{
  "num_hidden_layers": 25,
  "hidden_size": 256,
  "num_attention_heads": 2,
  "num_key_value_heads": 1,
  "head_dim": 128,
  "intermediate_size": 1280,
  "vocab_size": 8192,
  "hidden_act": "tanh_gelu",
  "norm": "layernorm",
  "norm_place": "pre",
  "norm_eps": 1e-06,
  "positions": "learned",
  "qk_norm": false,
  "attn_scale": 0.0884,
  "bias": "all",
  "tie_word_embeddings": true,
  "parallel_block": false,
  "init": "normal",
  "init_std_qkv": 0.0504,
  "init_std_o": 0.00713,
  "init_std_up": 0.0504,
  "init_std_down": 0.00319,
  "optimizer": "adamw",
  "learning_rate": 0.00109,
  "beta1": 0.9,
  "beta2": 0.95,
  "weight_decay": 0.079,
  "lr_head": 0.00719,
  "max_grad_norm": 2.0,
  "warmup_steps": 257,
  "schedule": "wsd",
  "decay_fraction": 0.692,
  "decay_shape": "linear",
  "final_lr_fraction": 0.0,
  "batch_tokens": 65536,
  "max_seq_len": 256,
  "doc_mask": true,
  "train_tokens": 694900000,
  "max_steps": 10604,
  "dataset": "wikipedia_en"
}
Each number is 50 + 10 x the weight over its row's rms, rounded and kept within 0 to 99. Layers, rows and columns count from 0. The size before them is the row's rms in percent of the matrix's.

# layer 20 MLP down (transposed), 1280x256, rms 0.0778, rows 1-107, columns 160-191
096:67 29 30 57 51 51 46 39 46 58 54 56 51 47 55 64 56 31 37 52 61 41 50 36 64 46 30 31 43 51 44 38
099:29 68 33 69 40 57 59 37 31 50 65 62 61 47 53 58 45 44 42 25 47 52 48 51 54 56 60 35 48 58 47 44
106:49 37 49 49 54 56 78 45 68 63 75 67 60 48 42 66 45 53 42 42 44 52 40 42 60 54 45 60 30 60 46 71
095:41 59 59 48 46 47 45 50 46 57 57 59 65 49 41 43 57 45 42 41 47 55 62 52 41 46 59 45 46 55 56 28
105:55 54 60 58 59 38 53 63 56 57 58 50 50 62 54 39 53 60 48 50 48 53 45 48 48 39 49 48 48 48 58 57
100:49 50 37 53 63 51 53 59 43 56 51 57 47 51 42 66 50 46 48 44 49 50 42 31 50 51 47 49 65 27 52 41
096:59 81 39 59 57 50 52 35 61 36 44 43 68 48 51 53 54 40 40 49 56 39 64 45 56 46 54 81 54 46 50 60
113:53 52 44 50 55 47 46 36 50 35 42 52 47 31 52 46 33 56 57 45 49 51 55 41 56 61 54 59 50 59 49 31
098:59 54 56 36 38 47 42 54 40 43 22 46 41 55 69 53 66 40 44 52 68 57 46 63 32 56 58 50 44 40 33 60
094:48 40 41 60 32 54 63 42 31 50 46 23 46 37 43 48 33 55 41 38 57 37 44 59 51 46 70 49 60 52 51 35
112:61 46 42 41 43 56 54 62 43 59 43 42 55 32 47 63 56 59 55 39 58 63 56 40 36 55 57 63 54 52 60 38
091:52 62 53 51 53 55 55 47 40 41 41 65 49 36 55 40 46 51 28 29 58 58 40 43 59 35 56 58 70 51 52 63
097:51 36 45 53 39 45 67 55 42 52 51 51 51 66 35 66 54 56 62 43 42 51 67 48 71 55 32 46 31 48 35 64
087:50 45 54 47 43 54 46 53 27 53 34 53 62 53 52 52 61 51 56 49 53 63 65 40 42 29 67 41 56 52 52 48
100:55 32 63 46 59 56 36 43 58 41 62 47 64 45 60 51 49 43 50 56 58 36 58 50 35 32 50 56 44 31 34 55
099:32 62 51 36 50 64 60 59 47 47 51 49 61 46 62 65 52 51 44 59 61 47 40 35 47 58 49 60 57 51 69 57
094:38 57 65 55 50 52 41 50 48 48 59 40 38 32 55 66 47 55 47 69 49 65 50 58 55 60 62 46 58 49 40 49
091:55 52 43 44 49 53 53 43 57 47 59 33 49 67 49 43 64 48 44 43 59 45 46 65 54 27 36 49 53 37 55 53
098:59 51 35 23 43 58 40 48 56 67 63 57 52 27 43 68 34 46 41 49 62 56 35 59 64 48 55 53 53 58 52 52
099:44 61 59 67 51 47 58 26 66 51 50 55 49 50 60 36 51 38 45 52 37 54 45 54 48 36 67 57 44 81 45 61
109:57 48 58 61 45 47 66 48 42 38 41 49 49 47 52 60 64 52 54 33 57 54 40 47 57 63 47 45 51 52 43 58
101:54 54 53 61 40 47 68 56 68 34 45 46 34 76 48 56 60 51 30 44 42 54 40 43 47 58 51 48 39 49 44 63
095:39 49 34 42 34 40 57 50 33 45 39 41 59 58 44 74 48 54 56 75 40 39 55 62 55 40 44 51 60 51 35 52
085:36 45 60 42 48 51 52 54 61 39 39 45 54 55 53 30 33 38 55 32 40 53 59 58 57 49 53 81 49 37 46 61
099:38 50 46 50 52 40 23 43 43 41 39 48 31 58 54 42 58 46 51 59 52 39 51 55 48 67 55 68 38 44 53 44
110:45 45 40 58 48 36 38 54 40 42 57 34 58 54 38 52 53 51 48 32 60 54 58 52 42 49 58 51 38 17 42 55
087:30 47 57 60 53 55 47 38 45 55 45 49 32 50 56 69 51 26 63 58 57 52 46 50 48 54 53 43 45 38 48 52
102:42 55 47 44 52 64 49 40 65 42 63 40 40 26 57 58 35 65 51 54 41 73 60 47 55 63 41 51 51 35 61 60
094:61 49 44 50 66 44 51 50 57 59 54 54 61 59 60 55 68 54 36 56 50 67 42 44 37 58 66 61 57 43 63 66
089:56 44 48 61 65 38 44 43 31 54 58 43 62 55 49 51 62 39 58 47 58 52 37 51 46 56 46 43 56 47 48 51
088:46 54 69 76 57 43 56 49 33 57 45 48 58 61 55 41 34 43 35 45 49 47 46 37 68 34 48 58 49 55 25 53
097:42 41 45 68 34 29 57 52 54 43 57 45 39 49 52 34 43 44 68 64 55 56 38 57 65 68 47 50 49 45 59 59
099:62 57 62 58 54 32 55 38 39 57 54 54 39 49 47 40 44 57 57 44 38 46 40 47 44 59 27 38 42 64 45 44
104:61 37 45 46 50 43 59 40 42 46 37 66 66 52 67 57 50 50 52 48 65 40 51 39 66 53 64 73 50 61 48 71
105:46 48 66 45 36 49 39 28 52 62 49 69 39 49 49 56 66 60 40 40 58 49 37 29 58 59 47 35 48 53 58 49
101:44 62 42 45 32 56 63 51 45 39 37 50 48 58 53 79 35 60 54 60 55 61 63 30 44 51 48 58 62 74 53 48
098:48 31 39 49 60 60 52 76 24 55 37 33 56 34 53 52 47 50 55 41 58 43 67 40 51 58 31 49 59 38 59 47
107:62 48 50 28 61 50 56 51 64 52 53 56 49 64 46 54 62 27 45 50 49 55 45 59 42 45 48 40 54 57 40 45
097:51 54 49 50 68 57 46 37 67 55 53 53 43 69 47 34 53 56 39 51 50 62 48 57 54 56 45 47 43 57 52 61
106:31 36 44 33 46 62 45 46 45 54 68 45 43 52 44 38 30 55 54 39 40 51 49 31 56 54 59 50 54 53 32 58
101:78 59 48 42 46 58 54 39 46 39 36 37 29 50 27 42 54 52 76 45 47 52 54 47 37 57 57 42 32 63 41 34
106:61 37 51 64 60 59 56 48 37 65 39 41 53 51 39 36 46 59 42 55 58 55 61 58 35 30 61 38 38 74 46 43
098:61 59 53 50 56 48 44 65 43 41 44 63 36 64 55 50 35 52 69 60 47 62 62 42 42 46 46 68 58 46 44 52
090:68 48 54 53 56 46 51 42 28 56 35 38 46 40 55 63 52 72 64 62 36 31 30 53 49 64 32 53 55 58 65 53
089:67 59 57 54 58 51 37 47 70 53 51 75 47 55 46 43 51 55 34 60 55 50 50 37 47 60 59 50 55 61 54 53
108:51 62 69 50 51 54 30 40 56 66 47 52 52 26 32 47 31 33 38 26 48 51 39 62 60 56 48 53 33 58 53 49
100:50 57 51 30 46 42 39 65 49 57 56 48 54 33 61 44 41 59 43 41 63 54 30 54 52 55 60 59 33 52 58 49
100:49 51 62 51 58 53 40 35 50 49 45 55 46 26 44 55 48 51 55 51 52 45 52 44 41 60 39 69 56 46 63 61
090:41 67 51 47 42 60 45 52 54 57 63 38 24 53 63 33 60 44 39 56 53 34 42 70 61 43 58 49 43 39 42 56
101:47 42 59 57 47 50 41 42 43 36 43 43 42 55 37 45 50 44 56 47 44 43 51 62 48 45 64 62 51 45 48 42
102:22 55 54 44 41 46 53 38 53 43 57 47 64 66 38 41 46 60 44 24 57 42 59 44 38 52 51 38 49 53 52 59
105:53 29 48 60 42 57 47 46 43 32 43 77 56 45 72 58 53 43 60 47 49 52 69 59 43 51 55 48 55 40 59 57
102:40 62 42 73 57 42 41 57 59 50 48 58 53 52 60 48 42 44 51 52 62 42 39 44 63 34 42 48 57 60 39 34
110:51 35 43 39 51 42 43 51 58 46 51 55 59 51 52 48 58 33 61 46 33 45 47 47 26 39 41 66 44 44 55 36
101:46 37 63 58 55 40 60 28 44 59 45 57 31 55 57 43 42 56 55 51 46 46 48 48 44 68 56 59 51 30 64 49
101:62 51 45 61 53 52 43 48 44 47 44 50 62 56 59 60 47 34 58 45 50 50 53 58 43 40 54 48 57 41 48 56
094:45 62 45 64 56 49 60 59 56 45 50 72 25 64 46 61 52 48 32 58 44 35 54 50 33 43 58 47 38 61 47 50
091:66 68 49 35 68 44 66 58 51 36 54 55 59 75 46 37 62 34 57 43 60 42 54 34 34 51 53 66 42 50 40 56
100:60 55 49 44 41 39 66 40 41 51 55 50 42 37 46 48 43 51 54 74 43 50 45 43 58 48 53 59 50 58 45 60
101:58 52 43 47 38 35 51 58 45 60 37 53 50 46 43 30 36 45 59 72 35 70 38 53 38 46 46 51 56 63 75 45
104:42 43 46 34 40 58 57 63 55 54 47 48 34 51 30 49 50 51 66 61 44 55 51 56 73 48 46 64 56 49 64 52
098:31 39 59 49 43 40 45 32 58 57 34 50 53 50 56 51 53 49 39 49 52 36 58 48 51 50 61 44 62 48 55 52
094:44 72 62 30 46 48 44 42 54 66 56 57 56 35 54 62 43 51 59 41 45 27 59 47 72 53 63 62 54 58 45 55
111:59 47 61 52 52 41 48 47 68 44 63 51 68 65 49 33 62 55 66 43 56 53 44 54 55 54 51 54 48 51 55 54
099:52 53 47 51 53 27 53 48 63 52 43 37 42 54 65 56 50 40 52 46 38 47 40 49 60 55 52 41 41 38 56 60
097:47 59 49 60 52 61 41 50 38 45 48 38 53 48 58 34 53 48 59 70 59 43 27 68 55 41 72 57 59 40 47 62
105:52 51 42 45 39 64 52 31 52 67 31 55 43 79 47 60 49 45 52 68 42 36 51 48 65 46 55 55 55 67 43 50
087:65 53 59 43 27 60 49 51 57 52 53 38 25 48 50 53 56 64 44 48 58 58 42 54 54 36 40 48 55 48 44 55
103:53 51 41 49 47 43 60 65 64 56 61 35 56 50 61 33 37 57 54 36 39 60 61 34 49 59 38 41 51 55 40 66
103:46 36 51 52 55 54 41 55 43 41 50 51 42 43 58 41 34 34 63 45 54 67 63 67 52 50 48 36 50 46 55 26
100:37 71 43 51 46 69 53 48 53 56 40 53 55 64 58 47 32 46 54 28 49 60 47 44 69 34 53 56 39 38 32 52
103:54 77 53 62 48 68 52 53 58 58 45 49 44 35 75 56 50 40 52 52 42 47 52 65 48 33 47 52 66 31 49 56
107:43 65 52 63 48 26 43 42 66 54 38 49 56 46 44 41 65 41 65 62 29 33 56 57 53 38 37 73 55 48 32 52
094:45 42 67 53 44 44 67 55 47 67 59 47 56 54 58 24 59 64 46 61 49 30 51 45 45 46 58 49 41 41 34 46
102:28 54 30 47 57 60 43 52 20 55 59 54 57 52 40 57 58 57 56 52 52 63 49 50 27 55 37 32 53 53 45 41
110:41 53 40 62 52 48 48 40 47 61 48 55 45 44 38 61 48 44 45 58 54 42 48 34 48 50 32 44 51 62 57 38
098:55 44 41 47 42 50 45 45 39 47 47 44 38 50 46 35 49 43 50 31 34 43 65 43 31 38 61 42 60 40 58 50
103:38 54 37 52 31 47 45 41 52 56 71 58 54 50 48 50 38 72 48 58 60 66 45 67 53 37 72 47 56 56 19 52
114:50 44 54 44 34 46 57 42 68 52 36 55 52 54 43 51 39 49 60 42 47 56 39 48 55 46 44 44 44 54 47 48
097:41 62 49 58 69 48 42 60 61 39 34 31 47 59 60 54 55 55 47 46 56 35 27 62 27 55 47 50 57 47 44 53
092:39 48 53 57 43 45 59 64 46 63 54 47 45 41 44 35 58 49 56 26 63 47 39 52 55 72 42 34 33 47 54 60
097:54 58 55 60 34 58 45 51 53 54 48 41 31 45 52 51 51 59 47 47 53 57 20 47 40 58 51 50 42 50 49 51
108:53 37 44 57 43 49 67 48 43 54 57 58 40 50 53 46 42 57 55 78 44 56 40 57 54 57 38 52 39 51 61 43
102:42 42 52 34 67 49 51 56 56 60 60 49 71 45 34 63 46 51 63 49 56 41 51 40 53 51 53 59 74 53 71 63
095:41 36 48 53 79 40 62 36 45 70 59 65 41 49 33 37 42 48 44 20 58 43 55 33 48 63 50 55 59 43 55 54
090:49 31 44 51 48 53 56 40 53 51 43 49 70 39 46 55 45 50 38 60 47 50 45 42 61 41 56 61 51 77 58 54
093:54 62 48 44 37 82 57 69 37 44 66 48 56 56 44 49 52 66 40 46 52 38 50 33 64 51 46 51 38 47 30 50
093:40 63 56 52 57 37 45 29 51 41 27 55 43 54 22 55 50 50 49 44 53 38 29 53 53 39 60 41 58 35 53 44
103:56 63 47 52 45 41 57 52 37 38 62 78 58 58 58 50 38 37 52 50 33 52 49 57 62 45 34 46 71 58 54 56
100:53 43 52 35 44 59 38 49 83 40 45 39 52 62 46 39 38 41 54 53 58 28 50 66 45 65 54 42 38 51 43 34
097:49 63 58 57 58 41 36 32 66 41 57 45 59 46 56 37 45 55 44 39 45 69 31 51 40 40 65 36 32 68 24 61
096:36 49 49 37 59 50 53 52 46 49 46 53 31 65 53 64 43 47 45 76 58 35 61 47 44 72 61 47 52 39 60 54
105:47 58 60 57 50 46 48 40 59 51 57 65 62 46 35 50 64 44 42 66 58 54 52 35 44 39 51 41 53 51 49 42
114:58 56 46 59 53 44 56 53 45 68 31 49 49 37 45 51 55 58 44 68 55 37 59 50 48 52 58 52 44 42 44 56
112:34 60 47 51 68 55 38 52 45 57 58 53 46 46 39 46 54 42 46 44 63 40 38 39 50 45 51 73 47 40 45 50
103:57 62 40 71 53 55 56 57 38 37 52 52 42 54 49 65 50 45 48 47 29 49 58 50 48 40 84 52 55 55 44 33
101:56 56 36 49 54 46 47 44 37 40 55 56 43 39 53 53 51 42 59 59 44 59 48 54 50 51 48 52 56 52 60 44
096:75 38 39 49 68 48 57 62 58 52 61 47 58 44 33 60 56 58 41 39 41 70 41 44 42 57 49 42 43 67 60 31
096:59 74 62 54 52 33 42 59 31 54 51 40 48 52 48 61 70 52 53 54 51 45 51 39 45 40 49 49 57 56 77 36
109:47 38 48 61 46 39 61 55 62 48 47 48 43 61 40 48 59 54 52 45 55 53 64 47 43 60 50 53 51 43 42 55
101:33 38 40 33 55 27 32 65 51 58 58 58 49 32 42 45 44 49 54 65 41 57 45 62 50 53 69 42 45 58 58 75
123:47 65 54 60 47 72 52 55 57 42 46 75 49 32 47 64 52 42 30 39 42 55 45 48 51 44 31 48 52 59 49 57
095:55 62 42 57 53 46 55 48 55 46 48 62 58 47 37 45 36 41 45 52 55 46 52 45 49 58 35 54 62 50 52 37
105:47 66 37 37 53 58 38 56 45 54 47 37 59 56 50 46 68 47 56 39 55 41 36 56 49 37 41 58 69 64 55 49
117:53 41 48 62 40 41 55 18 45 44 43 41 36 34 48 53 56 48 69 55 44 39 49 46 38 41 50 34 44 46 59 46
104:48 52 57 46 65 85 30 42 58 45 61 44 53 42 49 46 59 47 42 41 41 38 31 30 66 50 23 45 57 54 45 50
095:47 57 48 53 53 61 51 52 63 64 58 47 48 64 43 46 33 55 55 53 54 52 70 45 67 57 51 43 50 45 57 70
# layer 20 MLP up, 1280x256, rms 0.0831, rows 2-108, columns 160-191
102:53 61 55 34 34 47 44 51 40 49 60 49 68 38 64 51 48 44 61 60 60 31 52 46 54 44 44 57 52 49 48 58
103:45 43 54 60 47 51 48 48 65 36 30 67 51 57 58 31 60 55 61 54 53 51 50 32 56 74 40 51 55 60 51 44
095:26 34 67 45 54 53 46 36 63 56 62 63 60 29 46 31 51 32 59 43 52 34 72 41 63 41 42 44 58 64 49 60
103:51 68 37 43 56 43 72 59 46 47 69 62 56 44 62 54 57 63 54 65 46 41 73 40 57 64 58 67 63 50 43 60
101:59 36 53 40 38 48 47 59 53 44 57 58 40 42 31 48 58 58 50 73 35 56 56 48 70 45 48 52 54 35 44 61
097:38 47 40 49 59 51 54 50 60 52 61 47 61 30 37 48 57 56 65 50 44 57 38 48 56 60 52 53 47 48 55 52
107:63 53 44 56 53 38 49 59 40 51 63 42 60 40 49 48 41 65 43 58 45 48 43 42 44 54 52 38 56 67 54 45
099:48 47 43 57 47 54 76 50 61 35 56 61 62 39 39 54 46 57 55 55 47 58 48 32 58 58 56 47 61 64 45 40
099:45 30 42 42 51 54 44 59 43 30 54 57 64 34 32 23 53 43 59 67 33 54 57 39 47 57 46 68 55 53 54 48
106:42 58 35 61 55 62 62 43 44 43 50 43 55 50 72 37 69 63 58 70 49 58 59 45 50 54 48 43 50 48 58 52
099:34 56 54 54 41 58 58 43 73 50 57 50 43 37 41 51 52 50 49 67 31 61 47 59 29 66 65 54 44 46 50 47
100:74 47 47 45 47 44 51 44 37 44 49 56 75 51 65 40 52 46 60 63 47 57 64 43 63 56 53 58 42 42 52 42
088:73 50 49 47 60 29 49 39 64 36 71 61 48 39 58 65 44 43 49 51 39 30 29 55 56 53 46 56 46 57 58 39
100:52 49 41 60 39 59 60 58 53 46 33 32 46 46 56 33 39 59 47 49 44 55 47 55 49 64 36 51 48 49 52 65
100:49 43 46 66 57 18 23 41 43 47 45 53 61 42 47 56 58 51 45 56 54 68 45 66 43 60 60 51 42 40 47 72
098:77 48 41 42 52 48 49 62 59 46 35 55 61 46 46 41 38 58 49 38 56 58 70 54 36 63 53 71 61 35 56 39
095:30 32 46 60 69 32 56 51 44 41 70 45 39 55 58 55 71 54 54 59 69 44 66 48 61 40 50 56 51 49 45 41
098:49 41 46 56 62 34 53 53 34 56 45 41 54 49 48 30 56 57 67 55 27 53 65 48 42 36 48 63 47 58 61 59
102:59 20 35 48 47 60 51 52 60 40 44 46 68 35 45 48 36 62 46 53 43 54 53 46 35 41 46 45 71 68 52 50
106:51 45 33 51 64 38 45 62 54 33 57 49 48 26 54 64 54 59 55 48 47 57 49 25 49 47 51 56 46 51 37 38
109:39 49 58 32 47 47 83 60 52 33 62 60 52 55 65 35 60 56 61 51 58 44 59 52 42 53 59 43 54 35 45 37
100:48 56 47 41 46 51 43 44 44 53 61 32 60 32 48 34 50 67 42 48 45 49 35 56 36 65 44 69 51 46 60 42
093:41 62 39 52 50 34 42 41 58 50 56 61 68 52 31 72 74 60 38 61 58 45 37 42 39 42 46 44 41 64 56 40
101:56 49 53 40 58 37 33 42 58 44 61 70 50 52 53 61 46 54 50 46 46 55 45 45 48 58 58 52 70 49 52 56
102:57 61 56 48 62 55 52 54 49 58 52 37 65 58 44 50 37 58 63 61 43 58 35 32 60 58 52 46 53 58 62 60
095:69 40 47 51 55 45 57 63 55 38 64 62 41 47 52 42 54 53 36 41 50 71 42 51 64 63 56 46 42 43 58 36
107:47 44 62 51 33 51 55 59 69 44 41 45 82 62 64 52 63 40 60 57 45 45 39 53 55 59 46 43 51 59 59 59
099:48 49 48 25 56 47 59 74 57 65 57 44 47 50 39 56 58 51 60 39 53 35 75 42 52 62 52 52 34 61 38 49
097:57 43 57 69 48 47 62 56 55 59 44 49 58 40 50 48 53 51 66 61 35 50 59 36 29 66 70 37 48 69 47 52
089:61 58 53 56 74 50 31 59 43 52 47 44 49 65 47 42 53 53 44 48 56 48 65 54 40 44 66 36 52 42 45 37
103:64 55 43 48 60 49 60 61 36 60 37 56 48 48 59 71 60 65 51 36 46 56 38 40 43 51 44 58 52 39 39 55
103:58 36 58 30 41 46 42 57 74 43 53 66 31 32 45 59 49 57 52 46 62 58 62 58 44 63 52 49 50 49 56 51
103:47 57 60 31 50 42 44 64 55 52 52 54 62 55 49 67 54 64 44 55 49 47 42 47 50 68 62 50 62 45 49 54
105:47 60 39 49 47 42 42 52 70 47 38 55 58 36 61 32 55 53 41 60 48 69 62 34 59 45 67 59 52 57 46 72
098:50 47 46 51 48 60 44 51 57 42 46 54 62 40 49 16 45 46 59 51 53 55 68 59 53 37 47 62 63 40 63 44
094:46 50 45 43 38 21 65 42 59 48 62 54 48 45 42 46 32 42 43 51 59 46 39 40 46 56 63 49 46 52 53 44
103:56 35 67 59 48 62 55 52 42 38 47 53 56 64 56 43 56 41 48 44 58 59 55 50 57 51 41 55 51 46 53 70
100:48 53 43 49 39 51 58 57 55 51 51 44 69 48 36 44 61 44 52 61 39 54 46 46 53 53 69 49 63 63 33 58
100:56 35 38 58 54 44 37 68 52 51 44 71 71 36 57 62 64 51 42 67 57 66 59 55 46 46 36 43 75 61 45 61
100:40 48 42 51 66 41 44 54 63 42 53 54 47 40 61 45 56 63 51 47 55 63 50 44 55 52 45 63 37 26 53 56
102:32 41 47 57 58 53 46 53 47 60 38 42 41 55 59 29 43 53 64 48 37 66 68 51 38 58 48 72 58 29 48 57
100:45 68 47 39 70 46 44 35 58 60 52 38 58 53 47 48 67 42 28 39 48 41 50 53 69 53 66 54 52 53 55 32
093:53 44 43 63 49 35 46 50 65 53 44 61 59 40 51 49 61 53 45 51 49 67 48 69 52 44 58 72 63 36 41 32
090:55 64 58 37 33 50 59 45 68 68 58 45 61 38 53 43 44 52 33 49 55 55 57 61 33 66 66 44 52 52 39 51
104:38 49 40 33 42 45 72 72 63 38 62 41 57 63 64 54 47 51 51 57 45 65 51 56 44 62 45 40 49 61 45 52
098:60 39 32 69 67 60 48 52 60 52 55 46 48 51 77 56 49 45 49 51 56 57 43 50 65 68 42 48 52 49 46 57
102:61 46 40 47 55 55 53 39 40 48 50 61 58 23 58 59 60 60 37 63 41 44 64 44 40 55 51 39 46 37 30 55
096:56 66 51 48 59 27 47 44 35 39 46 56 43 43 49 53 51 40 43 46 52 64 41 58 35 61 57 51 49 60 47 61
104:47 58 40 54 62 40 55 51 54 38 55 60 65 24 56 66 72 43 43 65 56 57 54 60 48 55 49 59 57 45 34 44
098:60 35 43 60 44 41 63 56 39 39 68 50 61 64 43 58 50 39 53 57 38 69 44 53 62 52 37 65 48 51 53 47
104:48 48 39 44 53 37 57 52 58 54 74 36 52 41 65 59 37 63 65 61 45 55 57 35 42 60 60 43 47 31 50 47
100:64 55 49 36 49 54 52 46 64 45 50 46 50 49 49 58 30 70 39 47 50 64 38 61 39 51 44 67 51 52 52 57
107:47 53 65 66 53 51 29 53 44 32 49 46 58 49 48 38 57 46 51 56 27 63 41 46 39 32 46 42 44 72 71 54
104:59 51 45 30 40 42 48 57 48 56 51 43 50 48 68 63 64 56 36 52 47 39 37 75 36 50 40 49 47 43 50 59
100:50 54 36 26 62 53 49 57 40 45 43 43 45 51 60 64 58 63 50 72 45 62 65 41 37 60 47 58 43 59 58 47
096:68 38 27 50 56 52 47 55 56 62 33 44 43 45 44 51 36 50 38 53 58 62 35 70 39 53 46 50 55 67 52 51
095:64 44 63 64 42 45 61 72 60 51 57 58 58 53 45 54 49 56 32 43 30 61 68 47 47 35 51 48 48 66 60 53
103:49 44 41 65 66 64 46 45 58 55 42 54 40 46 56 48 29 48 63 52 32 58 56 51 48 63 32 47 46 39 62 39
101:48 41 65 41 47 51 52 58 71 48 56 41 52 48 45 63 48 44 53 54 55 51 42 50 40 45 66 56 47 62 37 40
103:32 29 39 57 65 42 50 48 56 64 54 45 44 33 46 55 42 43 59 54 44 54 68 47 40 48 56 50 44 64 41 56
098:63 37 34 48 70 59 46 59 60 43 53 52 50 54 44 60 59 52 45 52 47 69 45 65 38 41 53 54 53 53 60 62
096:46 71 53 62 60 50 67 61 55 44 52 42 47 52 51 53 41 58 56 51 59 59 47 35 52 49 59 43 41 60 48 55
106:47 51 47 49 70 55 65 55 59 43 66 35 55 48 56 58 49 49 52 56 56 44 46 48 50 39 54 53 48 38 41 56
101:35 45 30 65 45 32 42 49 57 40 56 67 42 35 60 55 53 55 65 57 47 60 41 35 38 60 44 43 55 49 51 65
102:77 43 39 54 51 47 47 58 63 56 52 50 48 52 37 58 48 45 46 35 42 39 48 56 45 48 34 53 46 59 41 56
096:52 52 64 39 58 38 44 55 35 51 64 44 33 17 45 57 53 54 54 35 65 52 46 36 45 62 48 49 51 46 53 41
095:54 33 54 34 52 48 45 54 44 60 48 40 55 50 53 49 60 56 51 46 42 58 42 43 57 58 70 56 55 47 49 54
096:52 33 49 65 47 34 53 49 45 63 47 58 67 58 44 56 47 54 35 63 46 53 55 81 50 69 60 43 54 60 47 57
104:50 55 45 69 52 41 39 63 72 47 49 56 55 60 39 47 55 30 57 45 46 45 54 43 55 52 47 53 30 47 67 49
103:45 44 33 50 60 48 64 58 50 60 57 46 46 26 49 31 60 53 37 67 31 33 38 42 48 58 44 43 66 54 51 60
099:56 57 44 31 44 42 48 63 57 54 43 44 49 44 52 44 39 44 44 83 44 55 70 54 45 53 38 58 40 76 56 51
105:41 48 56 54 70 55 62 71 52 40 47 34 55 54 59 36 56 60 47 41 69 73 62 28 49 42 52 59 46 40 47 43
096:66 40 47 63 63 54 48 43 25 52 54 60 72 49 31 47 43 51 47 31 42 71 40 65 59 55 40 39 40 70 70 49
097:55 47 49 57 56 54 61 58 64 52 62 53 55 45 64 49 62 61 54 43 46 40 50 52 53 52 49 51 49 36 28 48
104:64 37 49 48 51 35 54 66 29 47 31 46 53 62 45 57 55 60 56 59 60 65 50 41 45 46 48 50 48 40 51 45
100:55 53 51 41 56 46 42 57 70 44 55 46 55 42 51 49 51 49 49 43 54 34 64 47 48 43 54 63 53 51 64 54
102:53 38 45 42 45 42 61 70 52 53 55 60 46 47 47 53 57 57 67 53 51 44 55 40 43 57 48 49 74 42 66 52
106:33 40 57 50 50 37 68 50 49 43 45 52 55 52 62 57 48 58 45 67 46 52 66 53 49 55 55 69 51 46 37 79
100:31 59 44 52 57 56 60 53 85 51 53 43 50 47 54 36 53 38 43 58 41 53 51 69 59 63 56 44 61 56 54 50
093:60 39 46 58 55 54 54 47 45 58 50 42 62 49 65 73 44 63 45 79 38 46 38 59 63 59 66 46 61 51 47 34
103:74 42 41 32 66 61 50 46 43 50 41 57 60 39 53 50 51 56 46 76 45 49 58 61 63 62 60 54 69 37 51 51
103:50 49 48 36 51 60 43 64 40 50 61 40 63 30 43 50 58 38 41 43 54 51 37 58 61 36 51 58 69 31 39 63
100:44 52 28 35 54 42 50 59 64 51 48 64 57 51 64 43 55 58 37 50 37 53 45 31 43 58 39 65 55 53 54 48
093:57 66 69 36 47 57 59 64 68 59 50 41 54 55 60 43 43 43 63 64 46 51 55 40 55 51 58 51 45 68 33 53
090:55 51 60 56 37 44 44 59 53 33 47 49 36 40 53 32 52 49 53 50 36 46 57 49 52 62 43 53 35 37 70 49
091:45 31 33 49 54 29 48 44 42 50 49 59 64 60 55 50 49 48 45 42 44 50 36 62 28 50 51 62 41 31 38 54
098:61 54 44 39 68 49 69 74 45 58 67 50 52 48 73 32 55 43 45 46 50 61 53 46 57 64 63 60 52 41 52 54
101:43 63 18 64 49 45 51 60 58 44 60 48 52 59 29 36 55 59 58 61 59 55 60 62 47 50 70 53 41 60 36 77
099:57 35 51 45 51 56 62 45 51 71 62 64 83 54 61 75 55 48 61 69 34 44 58 28 51 38 50 44 66 62 36 54
101:49 38 45 47 43 41 74 43 41 45 44 41 60 24 49 41 51 47 48 55 55 32 65 43 69 66 54 44 59 52 81 60
098:48 54 37 46 54 57 48 50 44 42 53 68 58 51 46 34 57 49 50 45 55 62 42 47 53 53 37 59 51 55 56 41
107:65 40 44 52 52 27 46 61 43 44 41 51 50 48 32 39 47 55 56 55 56 54 50 28 57 59 44 40 51 48 61 60
103:51 35 49 33 43 38 52 53 45 46 51 62 41 51 39 42 65 56 62 53 59 57 54 66 62 53 55 57 51 48 59 61
105:57 57 41 66 63 49 66 51 54 18 57 65 39 46 56 42 54 53 42 60 52 58 42 59 39 72 65 71 40 66 46 61
102:76 49 45 44 59 59 49 55 61 39 45 43 60 45 53 36 54 49 49 53 65 63 59 42 38 50 50 36 48 54 39 42
097:40 76 33 39 62 34 46 55 75 54 56 38 52 65 36 60 50 47 42 47 59 64 50 45 43 67 55 44 48 45 58 63
098:42 44 35 36 54 59 30 50 40 40 43 49 51 53 77 46 45 63 48 42 41 60 52 59 65 39 54 65 49 46 31 53
099:32 50 49 31 39 54 59 39 63 65 62 52 64 44 51 38 67 51 54 49 48 49 38 46 46 37 68 57 53 52 42 69
104:43 41 46 61 56 70 48 57 39 44 47 56 65 63 63 64 64 49 46 46 16 61 44 59 80 65 49 65 58 66 63 59
100:36 57 52 55 37 57 27 59 44 46 53 62 63 43 40 23 49 58 58 35 53 44 61 52 47 53 28 58 47 47 59 42
114:81 51 61 57 79 48 54 52 51 60 50 50 65 38 42 44 59 55 51 63 26 59 65 46 50 53 50 58 29 51 63 46
093:53 47 54 28 51 44 41 49 37 40 47 47 59 40 63 65 55 60 57 41 45 49 41 47 42 38 54 46 55 56 53 55
099:53 60 41 64 66 40 59 34 40 45 69 55 37 52 65 63 52 57 43 45 54 40 43 61 41 42 43 46 46 48 50 72
113:65 30 65 53 49 43 61 44 59 59 53 61 59 48 62 46 47 53 43 57 55 38 56 32 28 43 50 65 69 61 50 58
105:53 42 48 55 46 57 57 51 38 48 60 63 64 42 44 49 26 54 63 48 49 52 63 53 41 54 69 63 41 58 61 30
098:54 33 61 49 52 55 60 46 39 45 39 35 66 55 56 52 70 45 45 47 47 51 44 73 61 53 43 55 56 56 58 53
101:41 41 50 59 64 35 68 40 44 52 43 64 36 60 51 63 52 60 55 57 57 73 37 43 59 60 48 57 54 44 39 63